Weights of a small transformer language model: vocabulary 8192, rotary positions.
Each number is 128 + 24 x the weight over its row's rms, rounded and kept within 0 to 255. Layers, rows and columns count from 0. Numbers have three digits each. The size before them is the row's rms in percent of the matrix's.

# up: layer 12 MLP up, 256x64, rms 0.203, rows 107-206, columns 0-63
# down: layer 12 MLP down (transposed), 256x64, rms 0.1, rows 107-206, columns 0-63
up107 105:140079180106147162105109145121103122112086145146132113133135149159148136140154161133164103126127153157181153161106120122113129118149150137079119085110158128110154110107139090122135137133148087
down107 099:119080134086125127189107096128150088135101141146145120155155134096130162149129092098131112140097130152092088123123103140127106154101137112138128096130117084116131135173137167114145106152097121
up108 109:133117095141132135148099130131134134138104131145145157144057136118147128094177128118089141144151079122106137133118155110093157142170153102132137121159144167148151134163126151150079142113151095
down108 113:114112135174116166123136130133148094147191135165130149165147117167122163165153117115144134139125140160122137149151116161143126107138100145137117134125113123154132118109074101107157147090180094
up109 113:121148146124152123114122097088159105071129121139138101184140132112127078163155155123150144115141163126128151113127124143122120084163132106131170082119136116115163087146109119135117130161125085
down109 115:108103195139127165131116136127162168099107186089132120101149146113141122130105114108115129097157102137068113116153128144139118125136119147158135150130168175095121110121155126099135121114134153
up110 093:147103128162175134139110120119143095112145093080128130161115146120104084109159107092146137127101126082146175151147161156118116133151137129120116112147105108137170127133143119166090099096161115
down110 093:128145142153090068160130123115139121153128167144112141101178108102143178142084118126164139129167091151155144138164121115113100134105136130128147139151166143093108127122120156153148119123091151
up111 117:121096097102146108084072130123127124077117106177106091140142097117127118115144088149118094128114119114130141149141149144108157146115172124168106120116128097140099111109146142071163123125136130
down111 120:135104161126118077098112137122105168103099142154143100139157121110143137067118141094129131095117124150124108159209177134140141155155117144156110112128105107132123122111136147123146150143111145
up112 107:124141106117127108112144136105146111103116105130131147203122113124173093115154127142146125155128136124145193180145125100098161094119101143095149138143122124106125099117137175103152102126156123
down112 106:136146168132140115128148127109085114103086070116115125100125102124114161153135146129122165141124091100133123080113129168092096125154122096119089107125151122169135116153165125151104131173114132
up113 093:102133121116142115136174122097101119103141163167121157153133117078129095118135149104120133089155116141142151100156150131107119128140156087090149069120130134175136139098093153102105105131132104
down113 098:107110107169102127118125129105095120153136118113047142144126130125135137167164175150157115179164116131113101129137102130153145130107086152172136143123116158146147150105126126147151135094127116
up114 090:139135148153133106163127107154170184159132112138108128157158123151092105105123142157139111143158108098123151161113067101139092096103128140140127142119113099089139104126177150143147150108136128
down114 095:151118162128124126154106094085115121178121161149100152142125114131088116108119072107142085113112119131123130136124136101166141120067165144153106125139073127125124117135132092138143129083110119
up115 117:180113146152123162134115133090161146125129142113153083199083138138114148100146149129136127172104133119126102158126131137140144147140146120131178113129126080139142156099137115122101174134146141
down115 115:168129091177151144098076112126154110088108136154166106114086159099143140157124092126161132155117165153111105090114104158106124117115125154143124104110148147155136116143142129146120101099110140
up116 096:114151150144126139142141139124135134100130173143139122145118103117071085107124092172085155111132112137120155130171138151100108121098139130156123122114123111106081110151096113149079161085160131
down116 095:117122118136117115162124145139094137104145151136130160134133102155177140116075110123144106169135121119111141151157095144189104100137110096135081130144140106123158131146164132161119138184164129
up117 102:073155141153090166129147113141136160111132112162122121149091099144125126154106099149144110096123165095133141131120122123115119111109158141154120101152135129176091084111131114113126105184140088
down117 105:177153098114133126159135146144130103132125122102215124120134165131127106161117101136161116112120151134156118123119099152119162101123137138103141147131132136171139121111122077101153105114075113
up118 101:158091151055100148135121136145118137115115119193149137127129100136119110124132088119099087141108121087159116108158149116127099137119134126152124113134101103099091160153128120097076139123133129
down118 096:135131153093131174147135136143114084138115132088145151110096090165156085191164148136158155161108092127130147133163132129122153123143127145132127125103152134133100122166105122127074130110139137
up119 081:178146172135128109097134152159137151136127107128132131150157180122116113120146137123117151112114132146139110142084111044158108156157159125135125152140139098116114147133147157164122099117165148
down119 086:140123128152115090115113119175142124137122083162059143097139134128116127124108146116092087103109098090098141128125160132117111111074109138117137163136125124119134166142166145096127143142090102
up120 094:127109140106141103107102111125097110125138132160134089152108111149156132117147162164132141138112133158169165124140185124168172131110173140151137126119146112100088156135156112108174139162158121
down120 093:141108130109194136107126110122117089151160185090154101142154075143132114129163140142152116108124115100171166115108093118104136144132115126106144138119136086106112124158109104118137111137162147
up121 103:150111146142127173124076111130093101122109142131111104083129095152082122134131141122109119118151114067087110155167125131167116116111126119136139120172116114136144105119151110118084107079138111
down121 106:162070122114149080092114119120142072133169135119168126112165131088126123102150151141110133127126099099136155135122129141118116118143131138154153123069141155090119134162134083105130130122099141
up122 117:126113134147134138201078098144129136115118093097109111169096128125129121131142093142137079145112103111133172077148157120150164131119155123146129158129147114141149140109140122168150096132129156
down122 115:149097127129124112110116126119131133091156150107168118146140191120097152086194092139152108128098151093126166137120173137095136155131135168115141145109137142118141123084121138127156123147146113
up123 095:177159110157132107094068135127146120129124097152145120125079071133158119167114083121129116141113156108121153137112140111129097136126108149149115112147120124124098108118101088124082165149122145
down123 097:133156150131134094114148084144088148112149117122116098132168137074091188116121123145124125128120160122161117137154161099150131135130140118138147140157158145159109123157114113145145081073105122
up124 113:136118150139142128165110144101142161113112117166089082136110127135160094094122129176160117098149139108122172117126155120123133093183162136139118152130137111186091124141147134149122094123141149
down124 118:123162119137155147122149143109131094138106140101128089136137146127146121098140158153144127087123171083157114129188174129121129126151103128151122109094152069157125136078098136110119116133148147
up125 110:136165127155131157157111130123115115118142175090165090113081128107124099155111105135094131137103142158050121113094151113123156136127123139153158135145122145111075101147135119124130151121156129
down125 104:108107148181077120114134119142104114126104149120150188100134133150121119139102089188140103132116136177157099115099119124138114127134123119148089121138143093154149155134142141083128139168130131
up126 102:146157104114154121099158097125098153125084151134121124122137141151114121150118120102133132150159151087132148114140093147106111140140104115116084086170112107137111135142175199115089145148140104
down126 106:197102125119173112136133138130106120110120079093197114117139081135140139115125162112151138124131167113121133111125112176144149152126146132133101134106107132101119145105105122156093142119092149
up127 102:143153160130141095128161129145124145137102090192147135105121121148073102162138132105144134123121108122106130089107132075117118137091125127145114099172087152192106134124146123120131141116115131
down127 106:153142113145111131144108083096107106161155157106069149159142101141149142067156115135118103141077104148150120155135138103137109114135139134100166150128148112096126157114155120111138135101160118
up128 098:129126112105158101139083132124142152094109118110135085158138092182120096128173077132155116123109122108125116108113100136124136159181141104103109109129124100142117129154089163145120135172138147
down128 101:088149094173120139080134106111121142146101182163095125105099131107094105109066120132109127086100137157105125121094133144153159140140139152140149129098132094111132101131115099126109135135110117
up129 115:134110057175092134120127150162120175124183104127159137151120141112132111118129147099137135128121082110141148106123124144129154176125139124111114168108137121121159119116187151133098131131107111
down129 108:094113062130105162133119155130133120132121064112172127074113135146118156134121149141122102164142137098131121106148148159129105137137167109089126134117128122109157074124124147140115137126175140
up130 106:121084142101148129174106136129152146111126089155137069142129119087144101108097153129114113106132105136119107086120073101109119159135114076154124129112147144109129156147147121124145160171136120
down130 112:145149193111125134124162175154132143105139152129152103150116155133122111169128143151151155147145117116137107130100139136164145134099121111144136190102092130130098124146086103105128094105158165
up131 098:135123104174091116142122138109140125127155153135132119199097107126134099180112156171120113117121131155090113174137117104142149113130108083141149117144097138172128104168121134121155137125106099
down131 099:153134121079150118096111107101146153140115115092072149146153116089149110131108122110165117118095117158114146123133109126120144107128141143122101133122140109160133078200166114169122155113118128
up132 108:166106151096080134125088121111178119124120110123135131120165082078173093127171120151132143155140137104171144154123134119133161151140115154151095100093156113129150115110149113121115133114129144
down132 104:150136122121109150137129123129115112171151106128147138156135125115102086091149155162142099143177157104152157135190101130121130118142109115109103111082113130088127145118088152073102137114148129
up133 107:152153097115147124101091163146130148138111127131136119110154122125147107182096116134107119120106120109111112097094129094138110157141126125095195106131091118146122137155138119130047146158116124
down133 099:143087148146152078158102132166126110139162155154141133143173113079118117170113134134113144104077120124123129137147100101125132102135092092144152116119125124125165132084106173148131162140133120
up134 096:135114133124140122098132205180137143131081102089113108126114137129140131159151132117122104161137063147173125137134134117111113165125132120148108088120134145133099104127170167121139137154137145
down134 091:168175170134091115114131154123137136130128105125115127159106122119124150117090124087102152165141106125116175133137124120130156120128060148145167134099133157131110131135132169154161129175162116
up135 114:127111187127126151149113116149134174122124101123144103128137132132139089135156175139144097132152157121136119120095118079086152099164127108107118177146184123131129144123143139117114134136112069
down135 115:119109116081164126163122173131123111197136138168141099151131121119123125124144150115170117117146129143137127184098157093172124120109107137154139136134121123131134101086166150095097107136124112
up136 105:151135107075168129095096109172130138129105126157137141119100129206169127114145122134161114156113117142171168102124126123132148120117132147129165113142113118135139094164105128097116144143165123
down136 104:170167146095151122118142126104148139126111143164137109144124093172140133121179117103158128121113123133137148154144080122140122151116161107138079139132131155105143164120158127143132106052114155
up137 095:144130122126150131088088127127129193119129093104147073139110128128133129150109147111150080117120170132137146160130155153120147169167116122131092156114149110155071131131149128137113095161136137
down137 092:144149138156142124106143125150103152118108140123105087129087111159110119132140163096058127153128170126104138122107171127157156102154087106129102134114136159126100124153162153125106122135076129
up138 123:137132113106184105119110148108105127099107159169113105133111113145094093124125089112115120132108131142148125171109153161107197111172152099142154122141121116149146089119137113092123166143141130
down138 113:137154105140173112130122141112147118081153155142167119112138089151111116104140095133130105103108118156119154157103124117124191127152129132143110130131091139149093209121119116088131130115139110
up139 101:134118138071100134099097130108139118160133125107115091135165116123117087128104127146103127131159123092109136133130160113130150176132169121116167093141164119137105117155128103151108154189145167
down139 100:122124122095171169151108151121115109159150090143133117134132141067095127133141121120142103106117150107162125127103149122107145142150098116122104134204163130131151112165112095150088114145153143
up140 100:125135108104129131132111076129111131096128086096131133125163126127161125126089063132103124121141142081134162129117177107160145141176138147087109102115121125141097097108105130132129181128132138
down140 098:135141110095141164117134090132131142118126139111197122149151105102132154128177143112106105146155130102137126138142141152111132090109103158124122144142138135141118172066101152110160078102142150
up141 091:149121144132133089157156129143117141153148109112131171134140107116151113141116112119114105120137076123152149080154139125130056104125089137089135112138095111122162150091089110134178149143145138
down141 091:151111140137151141068136138114119126112135110131111109118168101128138103185105128124141110143109109120104150103159114154108114146146137129083133173115080126120145176105108112130128136173171174
up142 120:139139131136141166105118107119073107140113095134144164120120121119123122120150108172109087139144108088073109128108083101080157137169145095140152139163102151122124107150131144151134142163144114
down142 118:148148152163140131101132081172129130102091168101140139128132143132120131124134134082129139166111106192124130108136119143132091108091143129166130173140168141162138104176141090128131133134112132
up143 119:133134120147146144138127114189109150121097119158146117112137134182089108178135123166102112098108110147098096143136133119129162131162188161157139112129104122157147138105150143139087106118124110
down143 115:109134185132150147138127121135149091116178131090155055164109116111154145171122102107123146128120121131133144132143145132117127114161122081158141119088148162150114147114103124130141080134130147
up144 098:117169116114180134128133129140101129112166086094086129149078107145131111144072135144144139125141145083078149125122115140124115124163105096113150130165105122126138103145105115107140146150155093
down144 103:151126105148101117124128077107117140109124133145054171121131119105136115122160146143130134127139150149113147131110117147146107141078148134150106145123159118155140093090060177119114125112118154
up145 020:149123157093134130123103130129107120049129156162180134099133126098141109174139161125132089136150108098116136138136136132167117164146126115124126121133121120154131098117169133128136147136181079
down145 018:136103111100131143150155139143148112123241115135106139104128146120134115106060121122141129119112111167146124145109129087139129145108135136125154123134077132125129134130124148142124099119169136
up146 080:173145169108162140147137105169101137129162140123161150139170105123145154148077153096143122122085131116152165122128126099163139143131111133142113137129127118115117120124182125145146165187136145
down146 088:132130110153149131111157123138074131104135056154108090154157137115103117143122116104127114151164126136085126115157108136090116096143118156152149124153106124184139126101118093133173133143153131
up147 112:129145135151135109127126131057164110131138095141150100141139120151086121120107126128185106147152095143126103133116123101100132133154110090122073096168133134151122123138175162113140127153156150
down147 119:098134080080157140162142110122137184125135131115181146134102144108132124145092152090136162116130131138145133098141121131130129140141099085141111125145131129126120142087104166073160114133129082
up148 095:116097103118157078114124120103127141158171116139174104132142107134139131142172118081109130131127142146119138135074140112189148141116119143098134097107134093124134106070111146109163126111129106
down148 093:138091130089140165092147108098127132117163114137190177155180135145140118140136112139113142111117098122134148095104090112133101135146117108185098112151155098088113147115132138125142120135142139
up149 098:116137133142165171128090150127166172149126147134185113127144151171139111144142138113160131099150144156168135135088113124134097157143107119117151120125091138175137133118113138170171152111127098
down149 104:149143090135115092112131124146135112129151131105234178164127130132141115150142145098116141123119105146090158127116122147129107128115116137153145107160134118159097121090126109156101128148105113
up150 099:176125112122121115126111138126101157117154136081170092158124113149138110134117100103135122138091149101180139131073123114135083116141163157096117101107104123147136141091101100081127141142133143
down150 096:137113118090173099143137127123159112140151115119101150132125084117117110099110136144146129115145165168093132137134110131147103116134112114133130145040172180150139135118163116100152151121140107
up151 106:086155101089141136131120070146146111120120138119157141071136070093109114107112117152110128125100114135157114130154139135150136144122093110120116119149113152135122112133163155080145156183145115
down151 106:112156153133085151121125113126146093126143133169154146129139101076104119137157133105109121122133125193157122130128119062132137134126125146099124143098142104080115108086186117125129128138104139
up152 103:145152131142128088098101125178145128123142134108129126093115130093119123137107130125105149157147099080108118132106162059108160111166148106139105125155138087132179146126127111144090091131124137
down152 102:148125137099104153062109119109097132122103138128114132101122083131128105096115149101086121098139140117127086067076145135146147098134103149118104113109125124129099150136105099093120124110095149
up153 094:118165132129124173136173117146104137117135122123130133124116157156151095091075120138099104107183118122079131117110113136182113151129106149125138122179164112098115108102169131119123111131132096
down153 103:153135108092095130073141145148152144118096141127142151137164143133150126082131136126076117128152127122094095151117064135093168144136123119099142147120130105098117100106137101159117114146115084
up154 097:135094127064130104156101139093156150099149108110125096140108094143110128126080159096138097120121117168149111118117120142105115106146121123113114080135100082139110145150132152120131174168127112
down154 092:129142096140146082070118145132147112145099169147131111153111084127127102158107120149114160154117112152162137102130122144137184096135160110145081159117112125102147147136144115109145118164100152
up155 093:131126154095098139175141110189130147119126121131108108093102108158116152154126148147157126103183132105101142116125120097091138131154124116088165093122061132092130135128110125148152124127138121
down155 091:127147109116121130175128137160105127154138131148097152148110149106116125131153130121134128080141129129138088142078120076137149140150115137127151183130146178154122165125108084111174127124102085
up156 108:126139134119170127137114106099115115099089152120129099115088109156137133150128123167153107146067113163141132160134174143083152089121137145142155131155159121151131110156162124117117165095153146
down156 108:104177168098099155147159108149130095114151122107153137122092107146118149128147112124092080104125150117136163103119171097134135093151119124085130132155096154090129124144144133116157150163105151
up157 105:130145123130076073111107141101127097123139091149137142112180121095119119136151172137108063137133137111120130153127104101169115162094130133098141113146133156086122132094145107098145143147123126
down157 102:088140088121120125126127180151137085122129098137108147148161170106103131150162139155115185124142096149138103145112126095140109083094099105152122131132117138109170132110157114120144114154165131
up158 108:135089132100121126160109110095193136112126151128127108130139115091089100161098121121055126114143130121146117092108124134106126131110136110146102095149103111147149090109115128072136136095130110
down158 107:141130128082142145184103132129139141127085152153148133173130161143123101148111125078103135108120122122144118101094110151102151101160099134120117149068126129174127148114098101127157095125102122
up159 087:167137118132114122105094131141100173147156097122117097161135113115163085155094128140088089148123147163134148129117127154115114121151118136152167099122155141156114126073138158159137087117136160
down159 091:128094089122153112143178057117116111104114111153076167127132113134108065119127131098150168121137153122113130185149113116136125155111137124120128105158113119143137112132123102158111117123108141
up160 102:118100142087139115122121096075143113119131121139108137145134064130166125164134148169115165117170124087164145089188135126118120103147125109133152129151161122138097085121124126143117120114132144
down160 098:164138140152164103142179135111194123154134124119155119162142098133186102146161140161150148130111129116131140148167106117131093123122091105121162147143159097166125135122125102156145135109142134
up161 112:165120132102133125148118154142085132108130127152153111172115151187100151112143153159142100112157098149150143069152151095152126099146114160147159119131144129174146116118137130150125173137126145
down161 114:144135120158105077098080131127119136128094142106135185189100126160137128126114143106098131149149142152097138141158145128128130142117094136125142126130107152110134183162130132110078101117119165
up162 021:173118149147105132163122120158156146135169136140158132125122100120118134152128109147110109162148126124138149146137146132160070141182173093140169152177128109152121105128127146126125125141189119
down162 029:182078116185182170143136130129109119100135132125158134097129123132101129107065113133100132118089159110111161111137107118120116131122140158107101119128121103080148110140146143129137158107133134
up163 110:108163126156127121096139098137096170107131093142158144165117118119100158170093163151155150165133113105150111118149097113100108135068123112133117130137159117148098125130129155152109173156138144
down163 102:153160164160124134127113107099143143115133125084120178118116136100170138125094130160181106114136137139096120124114087126091133101166135079110118103110142129162117151125101123132106121166120173
up164 103:152104120126140113130139153113117132079129136105139117125124152087119121125102132082100101132120094144131081152119134116128147112168132107141171114113132102186082109096150170074157126101138132
down164 102:131110090156124164140130113155117116147116129050110114168124136129097132073145153086119088140125156138145103108123159139139108128118149106117182103126147151159135122127147106120167147113098133
up165 115:141107129120125108123105093117165123119157208144140095102157084152134105146143109113131140101109090119144122135124156177164101153152119128128154167131108100112100131171108127106128124107139102
down165 103:156143111103131140073133118118147122139134103124082139133150114166139125156162126104131140110096055140137113150135176137134122127096119144098174150093134184087106121113126120121118140112138151
up166 089:121065111150126114102114145099152121124153132089159130128147129116075106127156099131150093153180104119152127117158078128116150123176139143105122142100147082142104140144136149106153133111144113
down166 094:114156141133117106144109172104140143116161169132144126120132161113174108097149158147157105080105156105164131105085137102119102128171160109111138131157151161138135088144112142155137116144107156
up167 088:128120125150110143149080133129129142112098125138082111135186126109086063084139151118131118104143123152101136134151145135088110147076147120167165116122142113163112105096115123124122114108136105
down167 094:123128118126152122124081139146126148151131171151063137125114126126149130091134136086136134128137137128139179153155157176108090123091146147161121118094167105138102147087087159118114112124118128
up168 098:156106156121124086131076118096131112158147091105152134084127103108143106159119115113181129144123120170157132131112150129144154135122159150154150107124077097138117112099185152152116118120123128
down168 097:133136159129161131121140119156148117155132104126145109137117139107184143135100121094133119153129135166096153121123110124120126076127108168143139047154131144127109147176183134104107147143130143
up169 100:158086145173164112158121112109136056085115101130121082120113121117130134161152100111123114108108133100111145119089138137102097164120137116115142122171134103126130145125109094094160118137148107
down169 103:165124115128188143117136115119133133142134127101124138133095080130155146160151095143118132094123135134155118181113147134117110105146146117110183115129082065127141125153091108098113156141101108
up170 108:111158121139162134149055093097134092167127131143136164163169093164155123121144139153130108122108096112085166140101156117111131146157113145157160137125128090133140099114125116143133135133140109
down170 115:149113112155155145145133178147109164123140125142159129163087129100114132148112140127115117140129143078168124128124123151143131154131107093115108053140123103093168136095143091131135128150160163
up171 021:164100162126104123106102070101129161105133126129129114120136105098132128146131187112125102135184121116137147105089132121117083128142127113136131114171115092119126119132176106115115137136178088
down171 021:140128129152128105117131115126130139146123130126126186127154144136147120202141100125144142147194147110092082154117098146125132162116131110156078173123123113114127119176148154139127140109105147
up172 102:168159096102114152148117083132113128086144125142158128191093098109078106104147127103124119164137132134148141082129132156137133110125135155086143167135114138104121114121154143122148147098125163
down172 108:163143132101078105159112139121077122131173144138180123138091142152159140129065151101145098127121155131153110092112146153130126134099103137108140124126119151078102142148113131099131155135113136
up173 092:098095139136102155167171096124108134143151118135135177167127136122097130135140166147136107167134143146188147112115093122095110122120151137131104108143150117119060108169137131111153141144138125
down173 089:135095144119149173155144151081132122128108118138162180176095132130128124141125146104127156153151117119136099125108130155117144135124135140132124076183180100172111143115151169151148141119135124
up174 095:105146144138099114120135095121103145117116103106137112099098124108129130141143136175188143162143107111142110162154116154149138114135153134126134148147159137120128102176124186096154094171175145
down174 097:091173119104128102128123160130145109120160143163125190125092141167123170134133110126163139108109158136149139182091141127111129117125137142109151138144165112099107124141171138092124104160140154
up175 103:135112092136183107187118124115136166141122120147125141119124163168145078113118162129129109119157096139109133114106138100130093095121123112161152167132124122124163156171135127119187138139145110
down175 102:123151179140140183133136073158115138163148103147089101107132127106106118116144162111122130126094145106172102089112098136152128108091149114120118128134124117119125064144157110146110158125127140
up176 099:129119110150093112173104132118143132138127122140109130106128117114134099148127105117105182160163129110152147118159083146129091158085131131120133129158148135114089103069135117108112112188163108
down176 101:123136106152097103142143119133155138158139124152046077134130090106143131132141110144122184161159139124154106108108124163133091125132159095128147142107112093122123114124114124120072105133136126
up177 108:154086115086137135144120183123108139098080101100143131163135129169166132135128153140119127151132122120108154103148147158130095174092138154118126074148126108105107150141140103085109123108137117
down177 107:159182102085144136130104156149147147108128136082155120127145122138120114088113163103155108139131138155112141139120090110149123164126158135109123146153159173151131125174148121143127123136198138
up178 109:131099128146145137143124159132118094125130149161164100151128133173121124165128133116134126124126095174177094112123165169154146115182112094170163127164126141147155093102108105118104142132123116
down178 108:129140116106104124113119187109112103097165097101180159120102110143122141142110141090137134120128121161127103076112128171129150115109136155123165154122113149144097099102139101119172145098104150
up179 124:164092119126148138166118120094140118139101095132130105141155138127131090087133159084101108172124128057119168130096122108135127100189125116086130129118107144136121112112152140120108106118132114
down179 131:103181061115154127139116140124133084123106094161175136129102112142175135140119151153121165112103122087139136108145147126101146143110106119163113133117109140105136116117094128154108117094103091
up180 031:198112129135117130168112103135162142109101118146136107093136104119132111126145164146114099193171131132108183129139122115118132127126144093134152128168132097129143130111168135139165154152157134
down180 042:114081072128133119086136148116109101131126190131080135097105125137133122129133123156148125192118125153138135122100131103134120129073130134121083131075127136169158126126129127120117132101153125
up181 103:180147115114134159151126138143099072120147088170122082119102111139133113123098128067148084160126117122119099131119151098122115149124138127161132181139120100122104122115136123089116125107138158
down181 100:161099175133099133147198101145145088147175133107121108127156126096119176126128149136110134092129112122129100148149109130096167101090129137119134131131133084164121138104150102107113134105111122
up182 103:154088126084153059117163113129152143128118066147131128059147134113119127133182154118122128139163134127100150139130122143150120106099153132139170145138129121141111110131127142152148098107126140
down182 102:177142129156134145146073153110107131161147117152167130152114130065117164120116122067132095151104130157115138146119087158130159094139142131134136129154120128144126106173110126159133154138112133
up183 098:147133112141119166119160129112121125126082111121120142089126101132175110153158129130135165140201107126129096110091139160150129142148135116161138143119088115113142092183106094098121125117147106
down183 096:110205159138164148122116126134106129114149143134127145107124147109137145096111123153135077077132114129108113165128152102108172113117138122132133119163127142178121137158174120170119139134156099
up184 096:119081167129085060130122147125139131139128114112129123110093114159126094140150142094117161125153115094114134124102137119122124168101104153118183134183130142118098121126103165129141131163155118
down184 099:116139117122141117103113118172117125148138137099146118137069176104136108132160150167093144153116093134187137110164106130134134142136151133091139101151105131155119141124112120097117117113060153
up185 106:179096114111100129161113097112106126119130151121148118125097117097162128179097149084148121112110105103129124153152097135087113132115087136123105135141091107145135128088125136115162163077141149
down185 111:150138152151123084126152152143144148113111107118208133094122122131073063111123149112161117134115117133093138128145093155111108169115112139112132126134103152121095098130136106149139121102115150
up186 108:110151141174130130098117130130132108096108120155138160156096134164140132119142115093098104132152117100167146079132100111149146122157159158123102147162103148112163086104134082143140132153148090
down186 108:121154106101103153145121111086137110109096110113149124141098157137149104151160142127107128109094121149149115071128095093099116148102154136086112122132098117107136111115172099122141124083144182
up187 088:161143092148090140113144120092134141126119158136158098156117131141126135094116119127098126153165107171168133157159117060134154136109120153110138148152123136131117128129172153109112145178124084
down187 089:126156120118127151102141134108058114144108144140141107111131131109157132131048162086131142120144167132127109121131154116143107149133109141152095125112136173152160111142131133125178098113097100
up188 092:132135110133089124101099148153158161126134152131144115137091133161158153171128151155132133118107136135150143056117119130113168121118154099103142110171125104152165117146121094191116136132132147
down188 089:098175097135148140102089112112147106195160120113153141139119108105128193098146143113096109107110130122116141105175122134118143137125141092107089148097137140133096150117127103123098105108123121
up189 102:114084117115168117144104121136106128126109110110135103094151136167131119145120153100136125095065143161061108091123089145126121149155119113137140086143141122135134129142133118133114118117159063
down189 097:157148116110118141150104142131159168175154114161193120136144134120128164106124110145143141090099078119112158127134135122131130159130141111078122116092113093162139137158145097122119090141128093
up190 094:139121141113128115150087133114118116123087081157117154117161110145113113128084106167117123137104114114146102126094150083141140093129160129185135109132159114149158088115158177142169131114135130
down190 089:146113115113100083130143176136126123178131143140118140160160138085119118118109088189112127102102145129113103125086135129128095127144145092096107122109117122148105132113115154151157134075132171
up191 099:145092116110141125121121118104108123173166093103138122176126109108102122137144097134144079125164115092107173136157130092141124142121142145106115134115106138149122073096128094167120090147125091
down191 102:172143138101130123162142132141113136155114147127123136149114152144105129173120173103111123147116134098151109155099136127166134162139130171122106155117149170137142106058125080133128113156102085
up192 098:132130124107073088097121125158126107098106130102122123122129139103143119121134137129145133169133091152158159175130180086126184149107116115127125075084087147135127140129130103117101126123153119
down192 095:097161135102122116120152147126159137107086170116058120111130124106143144110150119121149098160179124111130096153158111120126146118122118138150148139066110170106136138108105153084132143117113130
up193 107:107139135116099138075118104102065127093145108136117119155077128104135116161149134160146104114126147104148111171118122131126123161126154090111137164105134078133132125128149149136105101120120072
down193 099:120136135126144195079092126132101100102126097151150131138095144118114117126142137175155148114114191127130109167113123162127134118126146130147063099142140116109119122122152162135146154144099116
up194 095:155118171103102084094113163149085114151132127168149130130154124141143117106143156141117091149111129145104094106152133099133126118162140125153126173153121130133075118150120144093127153189139130
down194 093:147130154131137112146117128146129132144162102158139120150113161086114167094118108119104162119107182126146113134157122082140137156159077170144139101121118160135074152117138101107159154113128145
up195 088:137149131121113120089127081108098162149140147105137126110131105107101138083092103126168123160115085131151124093158143109144152159107149102113098133113129122180112127139146143107118137164156071
down195 090:119166136144113115153097150158065142126154147169161139123112127152128101110105106130174137117083114112094125130108129135131165175153163161138123106109158136103122129118126111171090108118160127
up196 104:152145114112134060103088156120158112157145152144125104137138101129120078121115118161099109150158112168165141096082162078135144116119128119156121122141137113113099157099159134129143125125130104
down196 100:142182088145120144107129194172129083151100153133115129125137114125158113140114090111110135137128170183116112148134120125152144138110114103141113111144154123141090140131099151120126132120065116
up197 088:162153084157137134141147127171147117111121152141125120156124112156125115122062117161119152122111118067132124127163133094163100131143141113101115125118137128149153076156151150141075145151131113
down197 096:163117163095140118141170137161113171150106099114147167126147141143140119128131152131096118118088084113142091115126144116124128114110169085136126113171112135121099121179120168105097131171115132
up198 102:124127148171149121130104074117154145136104105148143121133126128110107127096129117094160139154183124121169184140134130107085116146094137111172152159147111151121140117074130144086129120113127122
down198 111:122141151107164125076130116124135090115154124116085112159118117147146123111126149136130115100109100128085100109138117119129149156151074129152152142153086093163134113171083090134121139160118159
up199 106:073106103131179125126113098138158161123144091132163144106102128121125099110081124186113114117114137132123149132119196118154138114153136114131104132126133099139065094117125129121104126121120145
down199 095:119118137140085124143124092148139125157142126147191109156127140113137113107157122107132131098189145164095106161119118120134139085151112159134121144149122141158100147141161144095128099071107149
up200 109:138112170120140112095131158096112092120158127144126081128121147160132110072155107129149133140115144118122161101137138120142125104132133086112175079177152100146129119133151187139145143147148124
down200 109:095124117196175121144134139135100146159102126128147148114121139125128165155076115165146157139157118155129095143144158130128108145120123115156115111122140148102153121177149164122134113100185133
up201 103:140136136156143104108085127141098118146113136142111087131104136093130134139100131137116117141142105127127157122110167146170148161131148069153183090111097110124120129167138129174179154133142153
down201 104:140130134130102131104076132143114134149128136118067120151160111114170132161115146117114163135150148149170105123093142141154131132098103162177120103115104127140118172116141117143147151116062141
up202 096:123092154144081144151096084126170114138119131078129154139120121130153090084167136111146099159142109107113141126098171096135146128111138143158135096130134122108131150105149164084101154135123108
down202 092:122135125115142107150130154122094145100067134092135139116132134138123149082116088173144118099142117126144141152160106118068153123112192116115120132098091155120152169154119123111130140111126152
up203 096:126164124124125068134127165135161125128113134141187108086124145113114136122121154112110133147136131081083135104123169107103093136103123113164141096170119141133104147097110157145151112110120084
down203 099:121201095126108144158151120125099124078096127146099121117133148139118121123163180147113134144123131137137125097133150126152129138108083086109126131139111150184151124122108144176155118103159130
up204 095:106099111150157133140127104147116168104088148146104159142149126125139088128132129110188107101137157108083162123081121129133120174124136135160114101106152119121079139141132086148115130143142092
down204 086:172150137128162116101172145150150136112143149114118143114124130115098133161152162145119099084137083131153180117177117136095137110125143150088081127116139089155112122138112127119123134115125077
up205 086:120169118141129109141134130115123128129150157129139103125104072089105125158093173139107101125148149118179128106163135122133151152135168121149108093141125111136065137128082164101093125134139109
down205 090:150113108159171146133130128100137100102141161109132128130121134114116083188124152129127166107122102140139114099161095083146116122138125107154175123161127109151139084177147131151104114111145159
up206 111:172125116144102099119161136167087089129147117125169153179119127117131094122108108101069110079118148115144148150131139081109113126130130149118116122167096112149114144099140117132098162127128141
down206 111:181112095149104110145129124166123124123135122116209149131113119128143123097139098084120126120113112101105102143090127140128124094100089130150134157111103114112140170093136129177097147142126144